config.yaml
n_layer: 12
d_model: 192
n_head: 6
n_kv_head: 6
head_dim: 32
d_mlp: 768
vocab_size: 4096
activation: "squared_relu"
norm: "rmsnorm"
norm_place: "pre"
norm_eps: 1e-05
positions: "rope"
rope_base: 18300.0
rope_fraction: 1.0
qk_norm: true
attn_scale: 0.204
bias: "none"
tie_embeddings: false
parallel_block: false
extras: ["some layers without attention", "local attention windows", "shifted keys", "gated attention", "exclusive self-attention", "an embedding shortcut", "skips across layers", "capped logits"]
init: "uniform"
init_std_qkv: 0.0326
init_std_o: 0.0
init_std_up: 0.0326
init_std_down: 0.0
optimizer: "muon_variant"
lr: 0.0038
lr_mult_down: 1.5
beta1: 0.95
lr_head: 0.00582
warmup_steps: 119
schedule: "wsd"
decay_fraction: 0.775
decay_shape: "linear"
final_lr_fraction: 0.05
batch_tokens: [16384, 32768, 49152]
seq_len: 512
doc_mask: true
train_tokens: 271400000
steps: 9241
dataset: "wikipedia_en"
Each number is 500 + 25 x the weight over the matrix's rms, rounded and kept within 0 to 999. Layers, rows and columns count from 0. Numbers have three digits each.

# layer 4 MLP up, 768x192, rms 0.316, rows 6-78, columns 0-95
492446499500519497508494520491520495516497475475499450490526484479494509481470518506539525515483508507464488521492494466472488473481511474536498525501511522531513453533523510519487513470543496514498496502505498475476535509485491484539527494434498482485549488469506502507545526487483489519
545476515508509521505513521503517486561540517481516478533491507457482491533529493535482507565494497501479480471510483495502490525513474483543495486502540506482499444494541474506500464503503521482488509509508499501519456510473529500493506486493448476491470479481494514525531481507479515506
531441501480497547501500474549476490524561474513527493525527486487509517482488476516520505401514476478454532473522483510483471507490519503494466534512512498479468507511522499496518518536499518506502542527501464502547535504489501510530542454474494457483509472475476489520524524554539515492
520489476461491500526486471522530496469541516477509491466541507495513506524486487499457527494527520459507509515528492503513502467513527504554513486495540528483550487572520491510502505495506508515540525530506476499496554485503506483466487518487487484486454504515539489530485471522490488523
509538543508505482510545493517513514451504487511488526500479495487483499502497466452498472502530465511481501491527494454462470432539468475476555548512494507505483513507546512538449504521504502498517479494505466479535489477512511523475511536514518505495505480501515469494535488532501519513
502495504519552511500523525481510501480496496519525497538439484478491482510531502505525497477486520523510467483511525487476479537498514490518557486497512518488491529534505523516523519510466539490492472526511478540462546485459497517522534459470490537451505502491456472477522478489535586446
519469492523520548475491548483528516549518507485486489540479520540506483501485492498492488561483530497508502525517491521540504494495477508501506502506547483529491521518526522459511504489473500490503557513495486459533539502459531503528516473504492506496459514495510479515534487458489530534
495526537507482476513475482504503491488528490471507468512501487547491455477506525487505544553506535523492484526421521519514502488476516501492502549503520471502501513484522482469483455525565454529486524471485523524507485487499509489546529505488498507500516569501500493529500474469541536537
510499479480512529502514498495525453494541473465503472483482505524487534527501527511544503486506546484524454520491490476557468521484507500500479484491492536508500502513486516478480479518477539448487511507500500526521477501496471498502486490506508529480517464480532469504509501491521488463
543479504499458512508510487474536493491482486458524511504536503517473507496498473483503461470498487529476526505493497524516489499481480535533505487479527471504486489514501489492496517502489495495488476473499520510533500483489514492474525481500482510499512507491474481497523490535512522540
538488496510471454511471482532516490481532485524480478489506511467512515467538529506480465529533552531532484502498476458498484450507509575500460480491500503539497506514506492500507506487492455526477488472439484503549507525493520484498509506524467491483511424475471465520502545531469474474
506476463470506515465513471514479482520491497489504505490505494490520516467491441476465518553500508533501535503519481501511488498496494486517486537531598434528454502494532514478479481569519498500482515479521483462482508499480508493504463485511491513493523480506482514520504498512557514503
552494470524492512528474462498495510464469502474534463487516491517533493527522498502471515473510493471526516453479530574456513558495487480494492518529465505448489517503508538504495503455455456489546552484521530482517533473485503451537488494460564513494555490480495513492472494515477495472
484516543512498525485463499537498497503437475502502507488477495508548509487509454502513513492488496513541496491529462545491515505498543457486522458488565508506537489498499513503498469514478495500488487497525499499483561483456477517481506516488477503496541512470508525502495517539531516508
502450458470542507502520519528520490516512443505488510472496503503498507499513502529529481485524455472573479526505490521525493475517440459491450489469485480497450536505503456435488493490450466514512541474479510515504539484486510472502516510513527479459536504515498490507527513498484546444
488472509468496509521497528499492483511510456467496481516482558495478502539515533497495509494535510474493486489534455490537483501456505504493491496473537492503489512482490521458496482526502511451473464524523503481475484504471469522542508538520503457453499493497507524524471517476519496493
538500508508471487518507476471498507511499508523554463461514493524502487497501507483508503486495506505508527505460523523472503496487458486485521492529495491521516510502503504505485536515507484489486451504480517484460517440482502527520499464523556498478518526482506480499487495526490492476
510464515473502509501493460503477450471467471482498487567506477528501447517486538491507519496520507514523502541503506512472508487502487503460494524498499470449494507568549497528493460501475501477494454512509516497523483533531487495459489474514523483488506537491494428515519439506547487509
525519449528459495489496445479503512525503456481520509538533480495453458475466501512482519516488489480512497510491551491514494507486507512543449509478494536528490526491484481444528477513499473516497550515482503535498494551501455521512521536465507490504506523552522492518541465518483517545
480463463467509467517514438521526533524508471537476481507475517464497508513517482508459514509471518553544474497543471546515519472470484523477487507497490470534513495473453520464519472475494527492493482517519488544508536467481484469486487472497512484470445470484497525495484503538515491543
499489468515505480496451551542525521530529503470477512538458545453477473461521514521467496486551465511501429480473475511575517472478526473491495500515496479474485510496423476445457508505427505524471524476478524494538505508524473472507545478499520514474451511535516518439465509512493494512
499495503482480521509432451475489489517474446493537512482512504508529501488488437555514517513485514522520487455488483520502493524503516528520520486484504495459544528506529499518457472457478507458512534519488495522514502482502474506519478506509532471493522467497491508497503514516485529470
513520529471486514509469511508464520473536475485552488575503525565487467478485518497512461551525501492473464541516474512496499489492525553491498510467519492459517503465491479442495489534539477505522514502492513494476497509522461454544542488477505492517511550482507454480502492522517517513
488434527468487467503531512451507512489500478509486514498507501484481517484467508505510500543529491502474507502504475520516501480503498496509524477485492523493503482499523483515451496488548512492488510484489499488520526518492519465491513503488509518514495489478476495500507499500510550490
501494505459502528493508445474470517510525516529530490525469516497482481525521487500513508499476494477515486492482506505503503509492516501498489498500491474494497548491474459508499531446462476523525538523530521471541459518523527464502537518514501492521521539543467490519500469500482507496
490427511488501474524504536464576531489507441477519501522509494508543490515518476505464476499480499497491492516479505489488490485492495520462537517516502490509496505504520509487512490505518499495524503492510478496476514500499496470516510503483500509503523515509503515497517512504500482492
535482458449539542488545480523482491501500496518501499510501506524526476497495518467505509472429533531478454514481472452536505510533488506504510526508496504505477473519502467520510499475434450508478480495487498526475524482502540497476477469473438496547503498534532473437497522493542492475
532515508508531487511446514533547519467527525526500443509517477490469541462482524519497507465515473483491479505503455498493449431466534445475503471489474504481478540471516500458518507450497474486500510463472458513522493534485514501469490484484507511537479475497476497543525517486494494433
518458507517496475494457451525516517512488490477469484502479516473475517515489517498465519499493528455512489492433483441532509544524479495544526499496517510457527525525490470500495509527483506501513522483578492477483507486509541463485493472508497493522497475520459491538510547520467489518
459474490523572482514498506511513489482526486486517486537536494454483440524512545513458494479483471517492500463479520481495489521501508493499519513511469451500520520529541522489516477513538475472507465500486525486524509520502497479512518557516548477475509496522478501453504523457463525468
508480476500500528503482527530501488473543478471521495504516518514486493431531446458514549457489532445538471470497516494529496460495530468488547503512454472469448483513491532479508485509480508532452464466538503475496464484497523516530477536475490518523495524469511485503476499486467551509
533490517535470439479499472518486526485489538488507517493516522497513499526519524539475550465517505494536534522518512512482496507482502470483468523481506527498475558547521503483540501528478470510457514518462518475483485553506456511500487497519521448513468466530520485497480498493532474471
497478488446544524517489557504525511457460520496474512516520514423458523481464499483532529502521543486529488491507541524485509505487494465525546491556458541496496488492491547488509470474478499459512436522507496497476474545470543509475467461496542551521491437533477495530481532543481519505
460465465532499504476573548530469508485522466460490488486463486462498501442555523506491502498554477537529498487501516499526503503491483458538508500488503452508506539469470468458517494511560452472494498526501502537472483519444506427491495538504479480466474505500547549480485503510490513497
481471524493503513480508525495460498473512486447478522556571518507540496496467488502501453492481542496497463465498492515530483506468483497514510473568476455482522459509517500496504484509551512452510528536416512471474507509469476490470496541485537479492465545492507499481468502524494495500
538525529548505455453479504474492463484484521498457499544485496503515469491522537533416514503503494493495497524521496503462529468485513456455451514496521500460440545497500452538489502488542504535490484467520481513495499519514504513514535528517517539485492491525492523483461504555489493486
486506513540547509524507526503481485494538487514495487495575473462489533491534516594491520487486465474507580484473511479480531522464503510511465498502472481482516504481465467456501510530517476462512523521508506523495487523510488464537484517490533543505501500478506478499483548505489451517
501487517465473465524527505508498499475477476523534502482521505504461507489548504496486496512511530477519470530468498470499495497510512535483518470501515494509493543471511521459508524512515482517485499456517513469558530463559525493530504478515516487508506474527529515551539500494496499493
484538473517462520442509518521535509530499511479464527521510517514468458502499497509485513443490509512512484490481495502499478513492513510497466528466503518481498506501509478518535479513484495506520497509485504546520481491504482510507485531478493486503521506496537510502487504472505471518
523543508487491469452530459511497500529521484510490488512492528526512489489486507476483526480488459495503505481515497468493498492456506464508463495525440544516476493547503507490458473473485466470506474494482489498463522527529532516506534513474526508507516476546522462486537490503460475507
464494508513550558526466516522513463495516496449499504562508457526445499522507489499539490495495485529475528476505485503495488547511421534497540509470470461477494519477518465499506469499480482494540459504513486510507512517466477478512529466477552511487509505505481537486467476534526511517
499510487550494511548480539521495493530504512517494496511522498530477481493488491490513483546560524482483459484478466475485490497486468495443516496500483509479484438487487530518491503534493493513537517557497470500487496483501505519483473521480456508463507474521551502518521510550500523526
504537503529499516490506496488499515507517503521441521500496478501486516478499500497520514477507487518442488518542488503502526519472468502511472511523495515494501534539528517515467516505457507501482494529493513507528480527520514459540480520503548498512489513532529483496519511481494496484
534509500485518483469522475433483487450471517500492514551489465516501525490560528461519512455449504494555483466483492475540467498506528496519504480489524482482487471501535476518497485476530502490519482517504460460442501485533523507556481482504487494444454473466511505479482501509453473498
474507577499513496461457493515504538491512462526500474521528496482464504495537518533534522516472537493499544450491512534546486448488481534562488540480515491501480459423498508541498494467512553516543533499523491442480522489499484457501491483521533506493491457536507483524478499497524533508
504489508558528499546498494480519453492490444479497491516510468506492489488536527512506470478501503482486470489503472515542507484507539483520509521533551499527506478482503490508489497525530497490487479531503515482511484484459537489517507507539505510511527512496487521516513491452503514491
498464450487523500540525537488473507528511534505518518466517526486506515460502469540534528478472502505497535524504506511501527522500492486479514494477507487464515471549485503479465514489535496469490485524484540498509450528459493493479488509521507489489480526509506534558481502509508490508
476480530504529520528460568472462507516498483487511522482572484450515543504502457555521498492540528517462494541495472488500475491512503508449524555530467507506507471491483503504507495531510515533481502502521485520494547486528496489489480499495498512532469500490499489508480551467504493533
505469487486514506525509472508524463517541542440483482489521474451506541518522480534512484538502541523527477474478449490492497448482522549439457529478549506463520517482509504484500498476493533510485500505554428492502507476553522525594441473483513514507501558494492492462522479477533538453
487499506559517484477503488497523502490532531472533517510527479461508467510548462486461492537528442496519513459505465495537524480509481486493482482446489516423535475522466485527521536519523493466526521548515486491480534482542535443468477532491514497501535499541522491482446487516449483532
506482514496462509526535478514482528518500492504465474537520504541455490515530531472501504473524474486519562485532491525458470531510451510501491497461477507476537521517509502503539501527459494537497518504541505471529490479539496497490516515480483470475512492491467496462482498493521477511
490468541472506536563485486522510519501500466458486485514541494512501486465492478459540535508494503474464470508470471493504486484481529544517472502498470552484506470454541515542458509497500507488522504494508500522511436497500459471500528500531533516493491489513532470536484553492537510511
538487488486469506512455505493560501498501517527458493487492505520473485482486492502503455479457546496504500552487508469519519500494463499470521536501520495512445464497485462458483472501490484468544548491440500523525518471502494478513513443475514513466448551527507477470524517519556492579
541542492498482460475521522523490459530539469518491477520559521496521508471498513486515491522520514554503499481473503466541526511494493533502539530512489458523500512524503497493511517497492545500506507526466504509484516485523526523496469503500545511528483551525480528519525515499531549465
525504448521524505511473542489516529470524519508476522494455503532487485520455490503529480524527515514481519530501477505488496511508454519519499469505482496495536534446519477543511517458471545501500491461435453467484463516462518494518470494535481491514478465525469489458506486503510477477
439496475505548470471559480496471524462475542511527447478524518493500508443483504483484526513497478503486524509516487563506476499537514500499441520501503501514476545544512491481467485513497542471554497471454523498489525503509513507489478507476524493455549514497514518471482524509537498546
547493515440482454509494431482473517486483541523545505531497478499484505489485539497509442472471502529499478473532481503515493504524511479507540497508490456456517505463478513544506487505521484498496530509498436490481573487514516496495501509511487455493481471509474553496506550508512532490
480512469492517546538513505486460477488477427498465482459499453460479501457542505480499483507451488482512550504544532504496560521527514520503506463496455525505504497489492526493477563531461522510490508535516527465459513496507480530482520497461504508496505486515549531473494515498541519508
505519496526535479523473461501525523487546487494519484506528538492515496465446501489477488519537546476497519498504520531487470498575495541480488476484504474474459514501509517515528540494475501463485519507502531537482516454520520490494504519473537496518447512464557519503486540522512500515
533458535535466457512505460498486473520536495519464450479525490575477494538495473484493521514480514452515431490423509458515480523506500515503547494471525493527448517515568498489495491525490488531469529464517508557548502518498505493490499464497507491504469472492491523536479456514496517514
482503522506524484492506504508445507462467494514496459547531511483529517520493500532452502434494499500486559478482471504512506513507523428506454483487517509505526508496565497496503518508504493503501532527509445488475519522483545539534519533472487534542511522508472503526505530513532460473
544514516512523522507473489501499539515469537519452443538507447497528470494513520467496468516515490490520505438527487494511512511497469532477503516489519526462485457520519453485451519475492520493516469530500467557496521525520476503538557479485573496506546478525527522512527506479499505487
564478515468497528550531553499502544499461493518451520496522516528518497505526466495492465494479556486469516479483520527510492494520498485516496513460517472513473509506551514445494527501481473494515510490453549480499466505507500517465524535509497518460495495511533525495471485524506499530
520496499458526499486518484492464528528539510532501519460525474498456487533501465555533437489465484460534534481547491507460499487458542497502497527520552511490460520513522493468518502512532494487530508466517544480466508448553477517513500571534490498481433427512503530552496528461485497500
461521509492521494503485514536503547477506503507533482482497474452508501498474511503535505527487524475462471491499505490510529494515533536474493512490503490464483487493516489515519513493529477484468525457517469514472537525464514502523518535470520540477496477524494456474486538488497453491
514504509517497459510501510474527549517490517471507529503521490464468452534485546510523506522518547504541507489499547507476529494473501512446487493479543547484488509511461510536477497472481484498516510507493437473506516495524473508467576520472499502508470506527488534505497521485478516533
530527457544467440513500477466504481530514496530509502506540531494528474521539501449507494504514519499457504491497542526437548512492432463492518534460532517522489529504495462483525507522511503483462486508531518488472502548457531492488531500513434494515521493495511481456521540530468503478
511479519482537498472459514501482466473554477532471491497510505501481478509524472502490486484468470530480484521480471455515531475513468517484494465498537461525484503459502539512479460476504480499528476492498461537538546511547484454507473478514547498468498532505492489482510481497532464473
503529495479517523477491468480479512516527512502560548496535472504488475522487475505555486521505498516490503476483480500509497478457489502508496514503509527511492518527490514494486523520519505477483493512497459506480486439486481485530506469488497553487485500498505510531462516464479541505
464510507476471480491487462575530515483473502504528497473482489491524524522509504471516559504532502511553502519499560489483505541464477514572507470483492458480512467553555529500463499534452550485464490489534456491489521505474549466551523506481489458464492456489439496511503505526526502534
521527482481549518504475459480434540500472473453520502468517488522461535526500501474447463497453495516506497487457497522499519487518481496493569505506523500497505497480513532509517517548513478506516471515496454499467433488486505508486531495438470485517485492420517529483537489496457490445
500500564510515483542511558505543495507495468517481486465490530460515459479516532488492485470523518496489487484501503549463517506490491481465490490512526511482505480487508521468533496521520491497524453501489427498515526494506527533496477459485473496504516478498521497511533489473504494505
524520516500480474450499484532503491490472452492473531534471510518464518511483516523477514517453528491463507466470477500505487463483482454530534546535505576451509541506510484451447495483512522509511495499458504530497501542526519504574501500506503504518524548531511511547487502459508543480
# layer 4 MLP down (transposed), 768x192, rms 0.472, rows 6-77, columns 0-95
489462513518463547498499504523464500515476502496486490483493504479505521512509467456478483484502509518506504517525496516533540495509521522493485477502467480516467496483489504545470463514557494500474516497480511509500465536508486540455492512503513508477543554459460467521489505544472493537
496481512490494506486448535475503526466516519500467500508483483511557523482514515480498472505485492480516492524536530475478552553488516487511473505540477491518515483508553502507494499496521497510451539499517466533489487478474483464490544504493500528485524499467529482507521493487503493484
504515483500446507501514515511500521483497503529514456531552507524519472494497481472490506470507516477510516551526490495521495505487516506485526538490485505491465506501547456508483553493516507527455500471489426516532499510473466486492494499515524468524526462521554497466518523521506527463
489542454489501533503496561509497511495511498496546501490447474503477495521421502503489519506471509488471491522564476478443478502479546509515482511501508506536552483573452488479495479506490460518559465497479507520491571500495471494472488470517490509490520507486499510502438524524498488554
546499497556504488508522505463516511503488537505484512510539510539509464527503519483513485466472548534490477505511484448539458507493432519533465504505511472492487494501483512489537480505496460453494488523558525491485466457494526496472477480496548516464494492495505575462500522526527470541
548526472464559544503496518481477501555497491500576496505454478482484504508489526519523451469463482489468522486484462481527541493535533506473499486466509477448498512490540534477462504499448552500557521511511508456499539478517536504477501434462476499518538507536515466486518450532482519503
528479509505487474508504468493500458532470527540519510484526473528520491490486530457501478584460478492497527538511490502480468509473502488541536495512533544547506500487523472562524482513492502481479487459518507518527476496530473478454495475470517528495518469486539491526494509448500505535
500499515485497514500512523482489547493533551488507448494502506498546467499493499518471494485465494506487524475490500464435464527515499503516477539503472479515453545456483488503501532528535558475491468531482493522511487497481487512533525469527548504474490487498504462479472527495505511531
472508503460547470506515515521511495520461515525514500490468526517559509471495515523499527494503481528505498480501512507504500480475511527499474500476474550504477511483517506495513512494535524535477536526486490514485457481512533476525495480466511514489486519480493514523483520505502504497
495525487520503527481480465522456479513490548503479520461465499518493495518489494508489495520493491511510518508496525500495494488451508458514494466525470495509516518508504529527489465451534493504492499503526511481505483492526478524490536520505470517497507480478525544480496461502491478473
536444465479504496528532496528476522532504497550538486513463502480516492527523474489468494527526457522499467488484443475495504465535490498517560506484498500514478459470520466520528473509463460553502485543530472531534500470500504509510533466457510516520506487490513479508540534491550511473
483521525424503469485507497522521462503465486526563504478486462504492470439484482485451492536482511460461547507475483480513516476464486526465511514513496543513548485532508527525494463524517482515460456503488474464483480493477522485513477491476516492468472466480489503523487511507466492484
518518495488467524467450462455521454465529475444580509479496527453483531494490491552521500509508520459479530538491484494475516505476532517495495486505489485543509492519480487502501531485494478515541514487509515501485489503456512511488459526499501492483513492473475507547493498425504498550
484519480513497508483501536492506508513487539523485514516488479504488538550463517517490487489481471476485493514555504534511492553511486528451501510487498485469543471517459497509469542481480471513541500495499495458504533473521463494475514502535470527494492511491495503491514502535500468488
482484514524468510459445517476496503430514500544478470511492504522541508489427518523476540442492489509445463503487470504515492513501479505493509499533468499508460483488473505531503505537518528486517496483507523542492483512469484486487545516487521462496515485518447516442503512525499478522
542491458480452508528461481518507461494509487489511525504535476485515509497492509506501485443483472494458553510499476493497462521513486519556516465506499502503537505530487530528512531515508467493481523503513522512524524488503457480501495522474499506535512512503525539473495485511505482511
513529496513500508452515475511476456458511555512511502468515490495505503507492496528517509500549493510487522491513484525502517496527487490516514535497473502513511479510498491521501473510497507508482474511522489509504488511516486499488514489503465505493498503490511509518461484503492539502
495501527475510545503489558500507515530533491461488463510465549508480507491486464542470542443507477465484509529511501480510486477522465492487511472498497491511510501553493514481550500476475529461533516461463479477561496534516453471490509482533490468445477489524534492507485454532474547484
454498491476504487517536467499494480489479522499517464532514517474505517538539503464456516511456485495547515486507523554520484517482527495514466491474493457476441474505535525521535502481460522537496529486509486533507537494494496524489497531455490517515544537505434517524462507498515522481
483522469482515492528505491518476486516464491498495531453475500483531483464469533550493498512510496505500448502440537527536487515518540472512551526520472519522489517532494496490444522505491477535500515485491494466503524532527496495479460489527529530513518528505486511509525477504502543480
472479500497534418550523527524503505484500526565526515504459493504474530484491521483472516484502506477534506485478535525507512487505516550505492500512486488476491500577469516526442475512459522507484532511527540492467464490491532447479489496468522491514483511485518520519479517532506495515
513493467468483501491548453475500512529478492522488484497518535496498512562498542502507490493532484486464490508510488470485513469470516489558490472535518510511495519457482490495493475508473533479503520496495464463480497492525491542554500472491559498481514506451524498501488492548519510482
502509513529500534493520556463483468487465519506489492441543501494524469479511495515512489500464520466494529544564544527515457491554487547499487518469492502487504487511496494528501460467509519503539515510478508538474494516496443505471545445504500494485510478523416504484525499495538441501
496559509527497542487450450539440465504504577510485497497496520489471495496495501507520479494491496519501495472509502493505512518477531484505490508497482498504522499511485497502520460512520513505486500511509504490524486513517513495498477494493500478505495502502500503495480502506470480478
500511487509500524496495471523475452483486527498513508497473495488475484520495529518498482517481479505497531511518510501518540494484577525484479499547473507492541463504465503494475512506518515506521484523529552555532513532516494474505497485515492499491510508523538514507488502478497514512
520557494516473531458504452552436471504504561523485495483491500507472516512496503498517480501503491522514518476522493477489511512504514507505474479475474503522497506505503500503481497482510513493470503494497519495519490507488503497508508531543503479499492491501495523464501496493513493509
527505499509514516475449514504461474471489518489537537490473491527507491504560513500473468491466520491494517487563440471493539521501494479505498526502503475563508484516500469493510525474495515475513495522533518494517496504506465526527499465473480524526519478519525548508541517504446476473
480491472511479513490571475473500479519538458455536512454476505513524466525506545501416505511471512509461487479511510516500469479518519498500486509523485517478510516480493452510497498496510515498482526521512470481493443504528497478505483526523542483475494484518510512523529474440506514509
437461434482505515484483470486483517502496520480490549497523521516514463508486449505596522523465479531516506487504506471497491503506464480509541488504487482468517496536514487454478488449545501504511515575491475481465456501489492517503496483476496491466478496466501511554487551522489511489
504473532507505505513437504534522486472424509493526518515492513481512495577490512515475476495492512474514556567518456477509488554458517485505472509489534486509481503501518482538487488510490490525484533544520487500495475511513494514475499501482503504515511513464516531532498506489497500476
486463496501575548507515519536497498481492517507471527497490480505504502522491429532523456494527493476537463497501505531524568508510492491503522526517486490468496511519483481495476488495491511511488490497500523517483506496505557477557487556553502465466487473472506520483451444513500480506
544499515508505526472506530542561500468468509491523509492506508483464496543514445513505486525536519491530500497459546459544523558507531512509460501485494497518563496549483501497534501524494531518479467512520496525443534527457513494497476496513470551464535486486481510490506479513493504486
454463508450512481469472506494483457500527536497493485524467540473511522496479485522513492468505468515517463488480545461504532470492516506517526526514468470512510535495475512495465516449506486435475509521463517505512483552560500497517502496490477499525523433495506459539526514546485520498
518424523496546474500499530510510471538461470472490485493463479511523514497458509510467510494526494519496505543523489480547498499511526480498545541518448455542544522461476502528500481555511503510469482490494532543528467548490499479491505517510497522464482472458485542479482503449468482513
450544512507539490491510553492501498468477485471514486557467505499521559481489497541474510490523509447461455538499476521534532554447514480496494531490471431460490478501506524469555496503513482495505493515502534506522466528497497503494543474513488503454544451540532492454492524476486484499
450543482473502516532509492476487543496480512505484513507508510502478521519502512528549520498505514521481497445484462494497498472505437482477550542522533464493498521443478511484518469496502528528476563540497510509485464490521489533511478481453485485489497495514451554523547492510506522538
464515505478513498517524540526489486498481515483543515503512492528519522481502521508523446557514479481505500448522512479564502519471485474502536484482499534506504465480521485541519514462515565507467551517553527516502545470465500445516503491509478496496461488495549552500505543515496513484
506525475465494532481525502515504517521515523512482507478490515506509512529485498475501515513520467568496455511491491494503506449472531485490488500466531515467490508548519515482492488471457518501536486496521490496486445456501490517465540494490508482496529518485497463503527519515472481527
512524485529516488483504464527456466509497556524491465483501517509499501500478517506515491513507504523494500483527467515529507494505490493493513490511489500504511513544492528513481502509495489489482500510524516472495495528508499493514490521486528515492507522507500477503483515493476509469
506488511519481523492489495511528469477477522512473497507527482510537495513491489510500506495484471480524473506506499518506528498522472500473517500484494517500498486488480483501533466502524513451475485509564508503475470491492471473495467502480519526550485536494516545533472532533484520484
480558466455521479545521522532503488507504518526450475455512491483529458476498514457458505496458554498498497533491468527507481517526476475466481531530524486494516500484517465528481524467459450601498513507537525496516512539461508510510560476518505509491503531518477489481510419485469487547
477521513514489530552526496484520511513495533502505524495487519516518488524500511508415524547506485524514447492522496486469478432493501467498452474529472501506521465482505490490546498464495541551503501512480492504485468503525488509505536477475506523481495522499523530554494476490530498486
507503490526525492478484461505480454496480545524516515504490502476487498515502500513505473527488503517509503533502502517500527495517486481520511499513504532502526493547484505516502487517491534510477492505506472482502513511518546512476506474528468499498493498501500506508462514485496485503
471543472529513513497513539491493497516538522473559533514471514475475517483466533498483548534505500530504484561509546460539503501461524476485503469519544461474532499476540483572507529480520506551470503454560475509480475470497521512563502476551513484531502520450478498477507481478527479505
527466514485502516495497514487473465511470510521480538490449545513477482493455532511528505492489522463522469512510483511477471491449545534528555486504533530439491503456491499508497527551546494517469537478492508497532523537461481480510469495466531521494500488497517525484510494487483489546
548545533527518530539475494558487494490508507518494477560474501496496552492541507516485466470545495484475520513505484478505546504492495508522517481552469495502507484519523474489526487527543495468501556547533464528471510500481540446542498483509532493513445477494526471494497487506504497469
522514517519554485492514494477500490505471461518539495533537511540485516460471491476485538478499512498497538518478520508469507527505500504454467442506498476562532540511539529520511513501542532494476477469519543501523478518438499526499500492518478472511460477494516514467499526497487479524
531473488479522500500451505467536483510474502512513511471463447500497492473459466520491527513503528480481446471509517564544466487507483501524557489484501463493515505525491530473493482487467472485487535516503502476518441493437514452513475455481522478464485509504505468461515527474500536505
502477498486493485510492490504456500443469488499505514478490443452444521477501442478466480518507521496513510524524496546486515517493495515495507481546500464518520496525449488506450489511490474504485465458472502511453517475503468526560453517465461493508458481455504465526518499476519547468
462475511478497522498542514505493523492527526508495482495518487489523461504531481475541463540472529524555520492500505512529533508478488517489529531516505494495482525456513496486492497502512492533525490508485491508476487507510527487486465563495464507531509510544506492448488506503537507554
514514492538513500514512501521502494494554503522484479485466479497481526488463473497501495486536508540473492510506498508478520467475482518518504515476464546546493463507514481531474510469499502486495540487545458462511556489536478506511460509502491468498483524500485495527494510492517537511
494541446495515499524523534541528518523462545539512479468466526475477467479495510522470530500519516496489493464521512507487517468483505522539466482477498501526459495432465461501498507501531488495528525464544505528522498494499454531502472524519494515514525460554491491539467507449503490515
482491508498508481491486481552512481519522494516491569552455557543508479478496493524537530549504445484507474535452529485493501486467491480521497496471545481561450492482505533477495484482491512490530486510513485480472473489511542488522539490520550497532488502560511562461517435513504453477
475472517538530497499491491493494548491503499542493476499492507501520492511475517487504471513495502502516478519478483482528521480495493501527440468505471497489494508529497503492489485497503516489496506515529490517437502489512562518512509513453490512491501499535511515513456483537472482467
470487529499486523490486508512549522518476465526519534513504503526516485503453473550457527413548512501511540480489513495508522543467456443473537520526471534490515487475480458508532487536448488504519525495489569479494553485547522519514532505542464474496477519457538500538487524469516497518
511474506518509506484493479515525497451465519446462478517445522544514499535504500498500520488497568491506509526468451542540482485524514512477498475513481476480504500499504480551493514507520469551473466565523492503499507476517531485467547489500491540488507551481494506533550499527562480525
466482508537501501511548576474452506516478493490504519505484511525467522527529543480512495480528454528507468507526501488483483533473501492510515465547494513508507487494506459474521474464538553482449468476490510518443506502525475543489551546547457515480488465508524465547517483510508501502
502455530500479481476500505559469518527462506509500510460487481516521475521496495527412463518506471515453480516484518485571499505522517525529524499512511525502483531507487516482515551493496509461512527527533488511459478486495462480484509489498489481502522451516495490452539502496497503564
493464476497497526469500512501511477465520511501512479521540531504516546509468474457511531437488521511504492484516499522477494527487533485550501525486532512488475499507485528514497536520539520469523498450460459446463475517496522511514529527506548453502503517480544478472508484518523499494
502519520457480519494554526467499468441519512499455487465497460509526472506500501489461517506506524497498476441464505516586502494494507486512520493474528536557528475552529458541486486472513505500466514467489476528481487496497526517470562496536533512505526523467529486496474491514483483493
503521472502517472478479470536505502529515446501488507525484498544508526487553492514515500513500499509480489503483544483493507503521512510530538543472496493488538517490503506520527489539493493525460549488504497544471536481519504492524469473553537496515514489452475485529461522496560502517
473488509534501515498458499533532539490470487526469461499476480477528511502500481464506493492488498510527564531515549510503502531527503482505513510471492511542453519524476531506529516533515489507503473521465558505522491493492505471510514527575485522514531492503535526505490467483508517531
478519492459494543481510522480521484493543491480462495458507451556508483566482503526533494490429483529472492515473445484510507498471514521518513490506483520528483475498541529509501477467508490529512527495499523475515475486483516516469486526482494488487521474466488505489450489458495506520
521499458492522478508503491478462473528499473503506529526472491467493473498517445533458518514490494493499487526473495495520536474486458428473509538492491470532517483535483458532514493493488515509489521515499502476491465486514511487450540476537537483516490506461507487540472505534490492507
525479494528527504502508506497514504514459528497517506525490472477494472472469519521469479523476475515507505491482470520506502473491473480537491504468474578522491502512449518478500497500467513477515552527489525491501519488463465504486490446489495499511524517529483541496454504518516509533
500499518510447490527521469523521496477474501550508474544439505526516480525493500552456511486482507469508458503494493482504511520518486495476489505528461537503468487498499483510472495505524473504480486490511526506551541460514530522528500465560459521488537518502528529485484510517498543510
505482501505507473473513494467525559540529486498508503513513453492457528500489499428508492528522486456516513544457536468422491526481503540496484517498501520482479512519491458487525488541503467476463511466502543456511463486457501509470527537479524466492470492509493492480454491470514507487
495504490482480479500511490536498507470490472475492470466493502522474469524563518517498481482482467500502519457498494500489520505507462531470517515485490525521459474478499519495516490530502487489453507499491486470536497457483451448471523516552519522476567495508505467486496482442550530501
491502485490501482492481487534463456470500500505471522468499484500487477485469538551544517501503475510493498507535524518483522558514504496482548535458460528495517512548546473537509512539503512510488476471531519497514475481484532491452536502487490510489477487468485509494483512526497512494
457501470500476482450515468476506469477496491491491521514447534466463519470485504487515523497494493515551547527511527494467519487526526461509508479504478515500532550504531484505481464475504500504471529534480475471538480541476521498466461503449460543481481487551507478513503509531467499491
498511500457480518455484506508511492464473502499532488488512467485500483504516484517490492494503514479479514521499489523521558525510529497516506506518520490508482485505557559458457504500559505495517485464518495470476457516492521515490541491476518474492482491512514479479481506498522512469
511516532497526520508488488527444449499459553516504497483516519491491501467498539525527485487513508519501510482522508527546515506511514466509495485505500509485535493519478492476516478503489492501510466523518499503473474537496529519511489505477512476507493505454492489497513490484500497489